{
  "n_layer": 9,
  "d_model": 64,
  "n_head": 2,
  "n_kv_head": 1,
  "head_dim": 32,
  "d_mlp": 128,
  "vocab_size": 2048,
  "activation": "swiglu",
  "norm": "rmsnorm",
  "norm_place": "pre",
  "norm_eps": 1e-05,
  "positions": "rope",
  "rope_base": 3780.0,
  "rope_fraction": 1.0,
  "qk_norm": false,
  "attn_scale": 0.177,
  "bias": "none",
  "tie_embeddings": false,
  "parallel_block": false,
  "init": "normal",
  "init_std_qkv": 0.0707,
  "init_std_o": 0.0167,
  "init_std_up": 0.0707,
  "init_std_down": 0.0118,
  "optimizer": "cautious_adamw",
  "lr": 0.00264,
  "beta1": 0.9,
  "beta2": 0.99,
  "weight_decay": 0.033,
  "lr_head": 0.00865,
  "grad_clip": 2.0,
  "warmup_steps": 291,
  "schedule": "wsd",
  "decay_fraction": 0.634,
  "decay_shape": "linear",
  "final_lr_fraction": 0.0,
  "batch_tokens": 16384,
  "seq_len": 256,
  "doc_mask": true,
  "train_tokens": 151500000,
  "steps": 9247,
  "dataset": "wikipedia_en"
}
Each number is 500 + 25 x the weight over its row's rms, rounded and kept within 0 to 999. Layers, rows and columns count from 0. Numbers have three digits each. The size before them is the row's rms in percent of the matrix's.

# layer 3 MLP gate, 128x64, rms 0.172, rows 0-99, columns 0-63
113:505515482534501511495472530480503535471481522509509499516520532506570473484512492467540519501483477483534507468459514471523472520504497510506459537506481456479458540512493491518515468536527470
091:511500497531500500510492490528467491519507535511486489493487486551532510533508525481519497534528574522475492520460474517509510429495521487494496504516543472483520512504469494516502482509434527
105:500488512514443558557477507477506503527490530501527440517516510529492543490486506500500502502536518478491523506514515520532488500527443524485471526534496503543458517508517502467520482487493491
088:493506447507524511515487508492498509521477503465466481511539501529497519476492510564464525499453492498466474518506469524478462527507503453549486502499523489447534524518542505511471505475496505
111:528528542529493467512493527471489491482509486506480489554514500438530516482537505481527519496510538519485560536515456508483510491521485525493511527559490468530471508491497538509510490498512496
109:456518499509481543495563510477488542497469483470518491489536550490508480480517482506529470453512510491505511499468530473475447511527502465511484484527460529480511489527539510506512470500513488
101:490489496465481491518493543518503487532511492477540523472482502493537490476504493434551465469472524506537519474488540474508470536490500525490511493539494556488491536499516495519548519501511505
087:506506541519472505512521528476516531496484521487534466471539510536495471491514496470503545499537493562504499540513456502456512509499483491470546479523529471479546503480458493495482506496508482
097:489506486506457537489503497497526499479497516491532489521455525455534519545529527500550500468507485473502541502481499470534439486476524502504511488475486503465485496505482465470508537453515472
102:514480498491478500498551495524489534531492504461489516566511517474503491468504501461542519496511493473520546509495479485482467497511516425483491478536488500465507533549505522490514470488485516
098:525538490486507501512529517500508500481530455503507514502503502550536487495493483504541509476519518515480546518518449484497470487529494457452518510518434555486510514539503521473526508490477518
102:512563511524483494496521506488496508486509468455551501521525547508537532505494527544519519504528509510514511505506469505453488552500510473467473509515485545469506502458481488477495483514494455
104:492539506501467482549503488507497511521504481502510507476530507465549556493511455486462507485539490452559466466479467482529503489518497515494495511483521518499446499464509479506532483490516501
105:475505494525498528508530490533478485504406489505443507485507509506481541493544505486507503508535490505480480496467484529491505481468568471480499510492498460536490525483511496534489509516487481
090:502506501454489464533516470483476474482439492479520495535536465477481467467501496502521496469513514503491512503564513556486506484506484526484498469552529498511467488544500472516487486519502480
102:485489507519503513515517516478557485506498441518481481427502502504518465484515479526516547507471514503517467494491490503499477552508530468477546525503465475516467486513539531480479510500475504
103:488455471476459488489522485513461484524520499480489523505472515517497492518490527505499463443472500520517492537531513444546520505514524534493503518546513478504490502505510446473515490525453474
094:534480515518451530490537460508482531496448519512487474502511467458487509487479560509525505534491494553522496500544522467495498539514483492513488516488471523506496480512490504458482529465506471
115:509548480523502476527485481473480498545500510526508435489499544476505529517519499470532498477532490514475489513482493494466501483542533473486503477494524483486496524461516461514470526535556523
101:470494478529462521523519503515470499519472533503532520537481511530466513464523501502568492484510473525511499513492529456502525493556469506457526498494524509495553532500487498524505474525522518
100:481532457501474508516479447538482488505487494469534481518536464487482543505544505530485470479496489553496499541494486525544504515490474544501489462540533507485484520490489498496503487485455500
097:562505514489487459475533531482474497509526515513479453511495538506531479464486527513485496516485549477506525506461470495504442496501510489493516510530474455486489505518471433511514504490513500
096:469507487533523505517504527478528519472507491460498443495526499479500473486526500491538487456528517484511507516494469508474488494485471448496497459541495512515521537483504476541545462541538512
093:520514496455462497494517517531528519505497495497567527502502498537516532510535513469469540478507527532512504467515455493488484492532503479475505498504521474462506493484556507488527513534553475
099:520539491531459473517524513522506482499484482489480506485540533495515523490469514511522519479477468499558517480512454513482493561477516480489512523494425491505510484499491538533504459500511522
091:549521486492475482516466482490514479517510448458503526485477508467525482472561472500501504513483572490546528478525476506526509507541536464491483524506507502486497514488513537486493520493479487
106:491480447466482466480508450532461519491456476468504475518535462531475525478514485492493517518508494539538490521521486510508517494540511520514488527506512539500490528482484446473469508480479522
102:496512514525493477500562480516476464478480505450523499490522481532486455456520514486495486535526516487531501472514476511498511529496433490480514498514489525485479508534557496507516473545472502
085:452521506506476512501482516500520535476509536501485489499480488511516470474504518512536495525530567467508524511531521478490465558493473496501537498553468490495513503563513507530534484486518498
099:509505510519476553518494451537491529483479482525488483450501479493510529515515490531489495497518484511480491512498480496441541506528495428485493481534493497506472511488521483465440508503528466
102:535534462510480526516498486516539464519498549494465464538487524514535494516477505508512497439492494508499460493470555462515485472490484520501488510512510473473485504479548483526536513519529513
104:470499513482498504502536470583501474476503495520558498522487467539515509512519522477476529487532521528517461500507477491489522543496495506444515503536515503513507461521475460520507491512496476
098:485497521518492474522533473504486489472488513527506500502531475456523525498506481466488521474523499546482522491510450520515475464580473481479555511478522455512510490493495511480526529528497484
093:469579552520474493522539462521466504508475521505526513504501505512497514510472482540479538483515507468538495483476475454457504522500465493486529515491523504524524505461502480519525503485495482
092:507508516546505518473562501544495554522507499540486499514502517480469509481488496516513541506510486513482499487512519486542492524553482476477475532502501485488472498509548517509527458529451468
097:509494527487510454495539518514537489507498519512504502450531457504475503462518483514520547509465556472476530481499446473468517516476505496503530550507456485478497485511509491498490500465497532
103:470525508471482470486484521463470514482485543490503508520513495520511479504517510490549475461487516489504477570485514498478422505517495507488466514531472554479478526518524494485530506522508503
088:503523478466477494472500500478448455461467512506561470497502541504500486514498513450484481508512479519502495511486479465497458472481519525491463551491505534518493515506465523498481475476517546
089:567506506529473494469502528513497498540472475512504524504490508509566510453491504493533540490455547489498475484474514489492512542514506473473521483464480505510461516522510534517526484498532513
097:502451481495497487528495488491469501543475521510503452546472478496497512456495550485527535473457495530491475488470499489521497558492471500500507547511531488506505529492493486559526482510495505
122:484480473517508503527490518505508533564504514509477481516512519497552519479484522505569480518501495512483504514477536505538484540505519469426460489542507503498478526487500507534517468489501505
112:447483502490461505493517504504468505513475467557484486496518480476509555513505495489503479461510536483492532491451478535505510512491545492475542464487489505492503545504488441521506507541510507
096:551484527504524475473502496522505503534531503479480484499520473518503485471457494512515531520478523520531530491469475467473411507516502533468500533517514499484507531499511500528525457523474484
092:472501481458458480478467490489514541501477471520541474538510517497470489478463526465482532473511486499501544529523528494495522563506478475503458502493510485500508554528521500521535511512494503
110:529520500477465509509551541484472496490491487550443513500540477487520502493524526545517520506497516514508506456530469492494510537490534438493520515504483449468487517499461499507479505524496503
093:528474479528483514500482508445487508487503470484511506556520498483498511437548519498528527499514532550516526499477503504570446484527514530493508514474513504511505492535496463497509511512511503
104:476514481490490474470516506484465498507491491538572535530506512461501498502485532502537483494459544540508485506488501533558516530487497489460479498500499484454476522467493481522509512521542521
093:516525489510522516483505487523514450515473510537529427525508471514543515490499509521483493496510529498481512565475530478535490493546478484485463489507513515494474453492479502474511528461516508
091:487519479495482519532474495491532476508512529485502504515465502528483537478577463501479498511499512535530506536486553500525488502549502502473483486573491496501480505501498495524526468469467486
106:473547428507484510543504464480471472499514491497525452513520479499510518487484518494476483491498526518473512513508493547474485457503472526504522494533524503512545554523489463527478505499508518
101:519536518469518486540511525448460500508474496519503491531489560472505511495535527486514511508486512496528519468520499477502479496486550478512481547506498474488478512511494429544475471495478484
107:479478515485494494499503459541508507495489520526505497521507451483495592484472486487480538466496503494468503479485530517492523488501517488472496525479478509472424481470493469504509497546489492
098:493512510475487476517524472540513472546512477511478492481526508462505475454535514526544482524503468518520526497504516498480513480499463489478492533503453469488527517459546478534531477456497481
100:508505494476464494532539516512500510456466532479501512492515508539498496440570494507479494525517490516515506525548455508484507521470501495521480505515496518529509522530526519474483465542548510
086:512507495518505484516542538470521484489515540538505535501491523525494500466510506526493467507544518467505480528470529500512484492471495486463572487504545463485533530516501464487479454523488507
088:518531557525468490453526490502488488531483487472529480488497485505529502504516474500509505558486546469537462517459462509469480482467454520507525465506504511473476484503501508495527507457511503
088:502517481474488477450537476521518480504486506551505519514507549551500503489486532474478470518455510526576447490525505505517514490506523511535484518483520509470457505520488489518491491505499517
103:455510503471477540475493492507527535521437532509563516523521493518524543525486478501527484495516505497474447543503499495513532493542475493489492465508504495493473503488534494515513451515515489
091:508504477465534501493524499483476522488459491518572503511474494529522506503509544473523524494514526516520482480492517550517488556477534499442535504500476476467461469488485513508501486512521487
093:526496505525462478472507489522488531493519500470473508549488471514518503490508487481500543510506478482474504493440456459481532512455504539476497528512468529466506485528555506512538501534507512
113:489485476500503497469478450506464473493490496540467501518522542522504535515519527476502538479511548550519472497487497503514488498521544529437488541469483515518472494494468501524471513501465499
082:485491478468546466476551507507475485528491529525495500473483496501518519512503545489489519475516536535491460506501491534515496490502516536467483500547437492466519480495489490554532520476517525
103:532499532500514520510516503532487492516519524526520489505505515485507536505493505466531504462531494527485451485466486494484503479538503485474525497522529496488488533444506401502501467513485466
102:529472454504479466476489513490458488519506494493490499457446500480485507493538491495513523500506492528492500523515468502456464455498530508483450491480458529447463516504523477495512447512489500
103:479515492508484513509494475570493552546506453484520477468498513513537494532520491524531500527528513469479481481511502489495508544504496476495507467529525524483483506511553475493463455535510504
126:463554488494458471545497462509494510439522533502502464480491517484507521504477507497498514471513474492477496473491461493480518500492562449514505492508514512510513527488511503500438531484479525
116:453529472478457522536527524522505480505504509483530460458519484506505486463498536484476511500494523559500500500495531491506490475492497482470501480582500517519514474484513489472446501511485514
094:521497508480486505484517489558504538492472542517505507464471486498553484482473491495536508511511503507548531506442537494479489474541497516508513481475522501499529492518506508482550474524485440
101:502505521516506539465538524519515480531519500534487463506500484497480538476496498525515543519500532486474525488544518489535481518496532457504493513484449515493457554490494512509497500525530560
082:470499480514486497446519484484515466503504508509499461427494487503464482469478506510486474523461528516483470544517517530469484531500498542483480462498506549476504524528513485467479498507476467
095:525507486479470531490502513543473535523459518517475518522511514455472483518496477509559524509515502492470518449484487465464528533537512478483484505491474472459496492471486508524459525520475480
101:489499499505494499483517519471498453506487449490503499528527499487554479549525524478509516494505537517505503457479498482472473516543505512488476491476506498460550511517456484455490531459523542
101:484516491470508519503488488486500512528467477545512463567512512567548550500506481466482481498470523496489465515483504501526474487496511493519503503500479502519450520454518467491491525489470472
112:481465539512480500514514489482523459463507475479518488494517466474488480505472524436534513503493537528538494492461500481485503488494504460500479484520506486521488525508526519494492413479526528
104:510497476489466475506520550513498498506486459502456483486523491490489492469529490473495514529526464486530542489443468463514532519491555478552483492533480533485481513482500493512500496528462520
106:476503509456440498559489474517479477477493522536517455474515474500457539495470519480504502552496497536490500529495478472489496498531525539504524489491530505511507521491536494475498489498551520
095:473487536503497530497525528509509544501513490529498519515528543537497522467505507478498469452527516502515494479509521514499470513549499527423501509537473513479455476510495509502542472531482480
102:467443481489486476488481500516527512500448480509466501503548514491491534481467530490498519482446521540502467498496513500492540534511479544480507516531514503487462481515463497552487499476528518
095:478459482525478543498526482532523511504496498540524503487548476511500494482462546471511492474511538523478482523489513471513513476509504516454476496540482508493534489519506500532560447536496500
093:488520513498475499481500499487520513473493501446529480522504479487493484479493510518522461554539540521476486524496480450483463498549520516484472467530496537496510521546558528486500535492498506
097:507505482469501519503519485519488492511516531521473515515561563547473546478514511491498526491507493500458543523495501480513535461474529489512502505499495514459494461487493496552466460475498476
115:487510439515478531527485468488477474525506477472503493532506492483531529476517475483510460473518533533474458485481454518514502481518488491453526477509498545510516500501451478507514510557496496
102:472470483476492516503553497522468464518494522532545500485495440495483489458529498492530465506525540497493543513492475498475505479511489513473502468547546544485520512506508472522533495489482503
091:477501477540462487486518504503466523476511510466522506449511477532454508481506511445503485507521503512515483491525458542460521485514506461490552506482469490473489532459521501488519498482464468
100:492518500496457538533505494474485502444483511476501499517516474457479538517535476493508521540531511473470571478497503501488482523534509514446486480525499522504533506510521504443490487486512506
091:487489472509475513563544519522513495489476452541498499501496512543549514501471493497508530546467504481554521470467496505491495516494521504492509523475540461503463507497502501528489514529453508
109:454520448476492508521518455526474505506490512522501509498520518547513539509496511487498502510520474535531470483496504521498526474483508420487496493476490502484471497457494440514491529538484473
097:519508507511480498515516490524544476530541502513497452501506512506525462510539530536505530482508533465535486528490529468478444493538500520482520472548494492485501510572517487515521488495500511
101:455543505483453528524494480508483516514466513491509483486535517505507570472516451473480477513481511545496497549494491484507497468479467475488531481519484513505479509460532488528455498493484500
095:477510515529482457427519469510498492522488500521537488508512501479522466488498552492512529546499513497551480505472466487508517482479475518511480489516495493426493512509504515550500465500486508
097:454511484478494539474493512490488500507514504532530546477545514505503528519501497475508487492430511524520508487483504541539508451539516535491522488503469478474510542493452471519467502520508494
093:495508493504473459521471456475504477505517472466482461502543543440552485474486475552532491499503507457509500501486473455495513472492532507511535531490500509483495508474496512508480472535496488
094:482496497491500476472508521506505495479471525524512457481483507511503466488509507509545570491502537535510545534506497541503463526496535542483512459545490483501506521516501522506525472483525444
114:484517467502483481519492488495519462460493488530496459490505477492505514521467543494479519488491495571513451530537481490526548526525482498470493492535540521458502482533486488484510466468493510
101:501529528511476528536495520500510547516527478498541467502504508527536528528529506511491523498542465480520506484469484468514459510506556508501563503529486520480506522475503510542504529482541515
105:477521466450495470454484497476485491478513505517558484511528507509512500530494501491496538519522536533508493526446537500504466450509525496492549500555470522513496507531507495519527476482501490
105:490460477460456487464539469506502512534460511568495543490481492504526489520499506480483556524517534519495499537517539490499486518533505481450488492508502518517460515493504477502464516503491500
095:481527484476495494486507442475477496551505499495460519499518522535494529460489476507496537488498536535529493486467494540502541512527523520509493531485450551501507527488468503491491538525519532
097:489508554483476453508480530502448529488487516459531491492553469473527491490497522448538494466479504500508489507466470501521490528484513476485499489500469554531457523500503495519493467488513504
106:488483508490477500513513517490488496514508512498490482504476525501515556505527521515501500499487496541462471541465511488493508533513573504503443489539478468488469504473482470545474530508553467